python train.py --n_layer=12 --d_model=160 --n_head=5 --n_kv_head=5 --head_dim=32 --d_mlp=640 --vocab_size=8192 --activation="gelu" --norm="layernorm" --norm_place="pre" --norm_eps=1e-06 --positions="rope" --rope_base=10000.0 --rope_fraction=0.25 --qk_norm=false --attn_scale=0.177 --bias="all" --tie_embeddings=false --parallel_block=true --init="normal" --init_std_qkv=0.0353 --init_std_o=0.0 --init_std_up=0.0353 --init_std_down=0.0 --optimizer="soap_variant" --lr=0.00686 --beta1=0.95 --beta2=0.95 --weight_decay=0.059 --lr_head=0.00802 --warmup_steps=200 --schedule="wsd" --decay_fraction=0.283 --decay_shape="linear" --final_lr_fraction=0.0 --batch_tokens=32768 --seq_len=1024 --doc_mask=true --train_tokens=125100000 --steps=3818 --dataset="wikipedia_en"
Each number is 200 + 20 x the weight over its row's rms, rounded and kept within 0 to 999. Layers, rows and columns count from 0. The size before them is the row's rms in percent of the matrix's.

# layer 9 attention query, 160x160, rms 0.19, rows 0-20, columns 0-79
103,218,211,238,207,156,198,212,188,162,198,198,194,191,206,191,155,174,147,209,217,194,228,237,212,200,212,178,205,185,214,194,172,214,201,196,194,197,179,170,208,195,205,213,222,190,191,193,216,199,170,188,221,188,178,185,221,191,217,175,193,176,178,205,224,247,193,226,202,200,181,222,171,235,213,160,222,196,222,217,203
111,225,213,205,186,201,192,213,208,198,180,222,195,190,210,192,188,176,218,193,206,199,220,208,221,208,231,210,219,193,207,202,217,169,207,218,174,205,173,170,204,186,210,210,203,168,222,199,178,176,192,206,196,181,199,179,229,217,199,204,198,182,203,231,243,221,176,230,187,189,199,231,142,216,164,214,205,197,187,219,207
102,182,174,196,176,188,205,191,179,228,222,159,210,242,194,173,215,205,193,186,178,196,173,213,193,212,167,192,196,200,193,200,170,171,187,196,210,193,199,178,212,189,219,170,195,216,215,193,184,194,226,201,187,220,206,201,150,197,199,207,227,255,191,182,157,187,207,193,239,231,209,186,231,210,205,240,197,187,220,173,154
087,199,170,172,217,195,215,186,201,165,244,200,223,219,192,204,199,203,178,192,154,221,197,211,198,192,196,198,234,207,251,233,189,218,178,216,178,188,196,188,207,229,225,195,216,195,215,203,200,207,203,192,211,198,202,206,192,201,186,178,207,224,219,252,177,237,233,199,229,207,213,197,198,223,187,190,189,182,174,171,173
078,225,228,160,189,192,232,224,223,190,204,193,196,181,199,214,190,211,185,176,200,208,232,204,206,174,198,199,197,171,164,220,189,192,208,217,197,209,222,158,219,174,187,211,231,187,221,199,209,204,200,188,202,198,198,215,181,169,216,191,208,199,233,218,240,220,194,215,187,194,220,204,194,214,159,248,202,180,188,196,172
081,212,194,200,195,199,185,189,183,143,207,212,188,232,187,200,185,206,185,169,255,176,196,191,210,227,166,209,175,179,204,241,171,196,194,167,212,175,223,207,197,208,213,176,223,207,178,189,194,211,190,186,202,194,222,196,209,195,220,211,208,205,202,159,226,225,225,201,226,219,184,185,220,217,242,208,164,225,220,182,194
079,209,148,210,162,213,199,191,177,194,199,194,209,183,192,187,188,202,187,209,213,202,166,183,214,209,192,233,205,215,197,229,224,213,175,197,177,225,213,210,202,186,193,191,176,179,224,212,183,218,201,191,170,201,203,209,184,183,155,195,181,150,210,196,209,178,210,172,186,211,227,202,185,204,204,172,197,202,177,203,250
103,209,217,209,197,198,193,233,203,202,139,220,162,220,174,219,186,180,230,199,211,191,228,204,194,211,197,188,192,193,200,196,221,148,216,187,181,189,171,204,214,225,182,216,231,174,172,229,200,184,170,211,229,187,214,198,241,214,180,225,199,213,172,195,214,232,201,226,202,188,164,207,207,178,197,205,206,205,193,204,196
100,213,205,189,180,179,184,226,214,236,220,212,196,237,244,202,157,206,194,203,181,206,227,250,191,191,193,157,209,213,172,217,212,189,198,206,194,208,164,196,195,211,197,202,208,199,186,206,212,171,212,198,195,195,175,175,174,179,207,239,209,178,194,171,182,220,161,181,186,193,143,222,203,213,207,217,214,199,190,210,215
104,213,194,201,186,211,167,205,228,176,172,220,181,209,204,193,173,196,176,191,186,195,209,214,192,182,175,234,207,231,209,192,217,210,249,195,213,187,177,180,187,193,176,175,252,198,199,178,198,197,198,243,189,189,196,215,233,215,197,212,192,199,197,207,215,202,221,194,212,244,189,166,231,210,222,175,215,222,212,194,225
099,199,214,195,243,185,242,194,198,215,212,176,196,215,212,216,186,218,218,202,200,217,174,172,199,202,171,223,200,212,221,190,202,170,194,195,193,222,230,220,196,187,226,187,193,184,217,206,201,184,192,228,200,211,206,204,185,205,170,209,193,200,223,208,214,204,212,176,216,195,156,216,176,190,215,209,198,191,256,187,264
107,238,211,189,158,223,222,203,212,203,215,212,212,224,214,220,198,194,195,223,172,189,182,195,235,176,199,190,215,213,193,228,232,199,190,215,235,233,226,189,206,175,207,238,181,181,214,226,207,197,195,163,214,182,198,162,187,192,191,162,205,182,201,212,219,191,195,188,193,174,203,207,209,235,192,190,194,211,228,202,195
098,187,194,192,202,191,220,198,206,190,196,207,184,166,219,219,224,205,219,190,188,238,211,165,170,219,193,187,201,149,177,216,189,229,184,193,203,204,237,224,209,198,214,177,198,203,166,237,208,158,238,197,252,183,194,199,238,165,218,175,221,246,171,169,189,188,202,179,218,165,186,221,176,225,193,203,175,220,172,226,199
094,198,214,192,196,184,197,200,204,198,220,172,180,205,206,190,182,195,225,197,157,188,174,217,219,173,158,137,168,207,197,201,188,208,221,197,231,164,204,201,210,213,214,185,160,207,181,203,165,193,189,209,169,216,215,202,212,215,206,217,222,218,176,200,189,232,197,220,201,177,191,187,207,188,163,212,177,179,179,182,178
090,180,206,184,205,211,178,177,211,199,204,164,235,195,225,183,202,191,160,182,189,160,211,199,152,197,179,187,197,230,211,214,195,171,193,201,168,181,228,214,186,205,201,203,165,198,188,199,181,176,203,177,195,198,198,235,183,213,207,202,202,174,178,180,178,197,224,196,242,220,224,207,226,189,218,194,205,254,196,216,183
087,216,220,195,206,238,192,195,199,205,161,161,175,257,213,199,221,167,259,210,219,212,240,202,188,231,185,232,207,203,212,195,210,214,212,191,201,179,191,204,186,189,220,203,226,192,212,210,222,224,160,212,213,197,198,188,185,166,211,213,203,193,231,211,168,199,201,209,215,172,213,169,217,159,202,183,192,201,182,177,174
105,188,161,232,199,224,210,199,174,195,236,218,198,212,219,201,191,183,178,178,171,194,181,214,223,222,231,198,221,180,204,154,194,216,186,212,160,191,213,220,224,208,211,225,192,245,173,192,171,193,193,192,188,178,182,193,224,212,188,210,201,168,199,195,202,176,223,196,237,200,205,201,209,169,218,233,164,220,227,162,180
097,183,192,180,190,165,201,222,186,198,196,212,198,174,174,205,195,196,184,172,200,225,169,237,226,188,178,187,204,172,202,191,186,199,209,216,217,158,211,237,247,198,205,201,166,199,224,232,222,199,204,201,213,224,185,218,205,218,207,201,162,172,197,230,197,204,210,190,204,208,188,197,228,181,201,219,198,179,169,200,210
092,238,218,225,203,163,214,196,211,232,188,160,189,204,197,214,211,217,199,217,231,195,188,215,214,167,187,195,194,212,197,188,225,142,181,215,166,191,162,198,162,178,196,183,211,216,217,200,178,215,190,210,191,186,216,186,194,196,227,185,174,197,206,220,217,217,198,215,174,202,193,196,190,187,175,192,220,207,171,203,215
091,187,190,230,236,196,203,237,238,206,192,190,185,178,211,163,228,222,185,200,151,195,202,199,182,198,213,196,170,197,207,212,174,224,227,216,244,205,193,181,213,202,152,175,185,199,215,192,228,194,195,174,213,170,158,195,186,199,227,223,203,207,163,182,159,202,226,219,184,175,187,200,169,204,182,173,175,205,216,197,205
100,228,174,198,222,230,232,169,202,206,219,223,198,187,213,243,206,164,214,229,207,217,201,163,199,236,182,227,149,178,216,181,171,210,195,195,166,189,214,195,189,167,224,206,190,202,253,224,183,177,202,201,161,195,186,208,189,203,197,200,211,184,210,190,178,226,200,191,213,196,178,212,176,202,207,192,186,197,197,211,205
# layer 9 attention key, 160x160, rms 0.188, rows 0-19, columns 0-79
083,155,205,201,224,194,195,216,221,201,207,203,205,222,206,175,198,197,206,217,245,170,169,174,191,204,190,224,204,190,212,218,193,208,213,228,236,216,219,221,186,236,206,185,145,206,207,204,186,193,205,173,203,231,178,216,187,243,208,183,206,200,217,205,194,215,167,210,195,197,192,190,216,212,200,206,211,204,207,204,203
100,239,222,187,168,214,185,212,189,210,183,197,189,190,187,178,243,199,187,180,194,164,227,202,180,179,186,196,152,208,185,151,223,194,199,207,234,216,206,222,211,235,226,193,193,180,193,191,220,233,207,206,188,218,179,221,230,242,187,159,200,205,215,220,196,174,198,184,187,168,203,186,215,183,202,202,218,203,176,159,224
096,187,201,210,222,197,214,182,247,222,201,170,218,210,217,200,168,222,190,225,220,195,189,181,200,237,236,203,175,183,192,254,186,217,231,192,206,224,200,193,188,193,222,202,216,203,208,212,185,199,214,221,216,186,196,155,194,196,184,161,211,214,212,221,206,208,228,185,211,160,201,181,200,191,212,206,219,192,200,199,145
102,225,184,207,195,185,234,191,195,165,188,205,178,217,209,217,188,183,150,201,185,166,226,201,204,191,204,196,187,205,198,134,225,211,186,211,194,195,165,220,197,214,176,197,217,220,157,167,195,210,165,225,177,217,203,228,235,211,222,197,204,177,191,211,187,227,211,195,191,216,203,203,220,195,180,199,192,208,197,227,213
114,207,167,226,217,191,171,212,195,192,175,207,222,201,196,179,196,185,194,213,224,227,172,182,172,171,229,175,212,191,212,231,209,220,174,208,184,202,183,197,213,182,232,207,205,176,162,206,214,210,191,175,226,210,233,180,214,199,265,208,198,177,188,225,168,209,207,216,178,209,185,178,196,182,199,223,182,161,201,206,184
083,212,203,198,187,218,211,171,221,182,210,189,222,178,177,215,220,181,167,196,185,198,196,194,215,192,215,204,176,209,205,166,164,209,201,184,165,196,219,184,242,175,163,196,210,217,216,204,178,177,211,231,199,180,167,163,180,193,204,194,217,200,196,237,170,204,180,219,200,150,247,194,154,223,189,150,196,215,205,205,224
081,234,241,162,176,199,157,192,194,198,153,184,188,193,184,179,234,217,203,214,216,177,229,179,218,237,184,208,196,207,181,186,189,185,195,213,229,168,180,212,177,200,218,176,196,208,208,174,214,180,206,186,182,196,201,180,204,243,199,176,200,172,218,206,197,199,193,195,185,190,184,203,202,175,176,176,159,205,207,195,194
087,193,182,207,172,212,197,206,209,184,164,188,209,244,203,242,178,204,195,191,218,179,198,168,187,244,174,207,217,184,218,198,198,167,187,190,217,199,192,197,181,194,218,194,171,191,196,192,184,201,166,209,215,199,204,211,200,201,200,182,190,198,199,172,221,210,178,185,182,181,229,181,231,238,189,200,173,221,191,216,220
098,202,191,226,190,202,154,194,211,210,184,217,238,174,207,213,197,245,223,196,205,188,168,239,217,185,210,173,173,208,165,148,216,215,213,230,199,205,200,193,209,214,204,142,202,185,192,210,236,190,181,218,221,198,206,204,220,228,198,203,184,209,196,200,221,232,232,227,220,165,192,188,211,192,199,226,173,224,214,153,223
097,177,238,210,221,221,179,196,209,197,201,209,189,160,204,188,179,205,209,226,222,226,179,201,235,177,181,199,197,216,208,190,210,232,161,228,246,234,180,209,191,227,234,190,187,205,209,187,218,193,165,197,206,162,187,196,190,201,208,202,206,239,186,205,192,203,171,213,178,207,186,217,182,178,170,172,189,194,205,206,168
102,208,225,188,180,219,176,185,170,210,180,173,220,244,210,203,194,230,216,208,204,196,195,185,201,206,202,207,190,218,220,216,228,197,191,204,195,165,194,190,186,213,215,157,201,207,197,207,207,203,222,188,197,222,209,198,204,219,173,216,211,191,230,232,153,184,246,182,195,199,192,204,187,241,180,190,234,221,178,207,227
106,208,210,212,208,187,206,218,201,207,198,195,211,178,200,197,194,197,179,174,190,245,214,246,183,202,204,170,208,207,179,222,207,202,221,229,163,220,183,206,204,199,189,204,174,193,150,217,202,184,188,205,197,215,220,214,216,214,185,195,233,180,222,225,203,180,240,193,203,206,190,190,211,189,206,203,183,225,231,229,178
093,166,185,192,188,184,193,205,181,216,190,231,157,223,202,205,220,187,159,198,190,191,214,232,183,188,192,189,233,183,207,195,207,205,207,179,223,172,222,197,212,189,211,193,179,197,192,220,224,168,205,154,216,181,211,217,206,197,164,161,191,168,238,200,196,200,225,187,206,187,163,199,241,261,171,188,226,204,204,240,202
088,149,176,219,194,187,199,200,176,232,206,183,184,192,232,201,168,217,192,198,230,195,217,164,238,196,210,211,212,204,183,202,237,263,231,199,217,202,174,183,222,196,192,213,182,210,221,184,226,207,200,194,203,197,227,200,206,224,204,222,200,228,200,230,199,194,236,200,188,204,212,202,188,196,175,192,192,205,218,208,234
092,182,220,190,219,196,203,171,223,221,220,210,198,201,226,191,170,207,208,186,197,245,246,216,175,193,189,196,174,208,222,190,187,192,187,193,167,135,200,237,197,203,224,229,199,197,230,225,197,186,191,205,190,191,232,186,220,212,164,207,180,184,203,207,193,176,197,189,227,208,215,181,215,207,176,209,212,200,208,212,174
087,197,148,204,199,217,214,231,222,205,180,178,173,203,206,205,205,175,201,136,192,190,168,164,191,196,228,246,184,182,192,205,226,193,202,210,200,210,211,205,229,221,204,227,186,189,171,195,201,192,200,201,183,184,215,208,178,202,211,219,163,204,159,166,203,191,157,194,233,221,191,202,212,178,195,237,224,206,188,186,221
097,190,213,200,188,179,178,164,198,209,213,185,216,168,231,188,198,209,212,196,209,198,212,177,200,216,202,190,218,212,189,169,209,175,160,198,185,219,179,182,156,194,200,192,205,224,237,208,174,217,180,224,171,164,209,245,235,188,180,200,206,225,206,164,204,187,188,191,191,207,193,215,192,158,211,182,272,149,201,199,198
091,189,209,203,192,236,218,182,218,198,217,195,227,199,225,178,207,228,195,180,189,152,226,190,223,168,171,171,181,178,209,231,200,178,201,180,204,178,214,202,211,249,221,203,209,194,224,225,204,211,204,205,193,224,195,216,206,163,205,191,182,164,210,234,229,194,222,197,182,238,217,203,221,225,170,196,193,196,192,161,175
099,192,175,226,203,221,190,201,191,201,192,236,200,181,181,151,191,166,228,169,198,162,215,210,223,189,147,182,203,218,218,188,186,229,221,199,232,183,178,189,204,209,197,224,177,175,196,219,205,219,189,226,201,191,190,164,194,225,213,181,215,224,201,206,216,196,187,206,210,160,233,217,190,178,216,218,171,206,177,226,183
084,225,198,191,217,193,220,230,184,229,190,213,218,208,203,228,216,223,223,225,145,194,196,201,238,210,198,178,202,158,181,180,201,205,185,202,209,195,196,190,216,154,209,205,216,200,217,192,180,173,205,197,190,242,219,206,203,207,200,211,243,193,191,186,196,210,208,178,177,170,203,233,231,185,217,191,220,224,182,224,194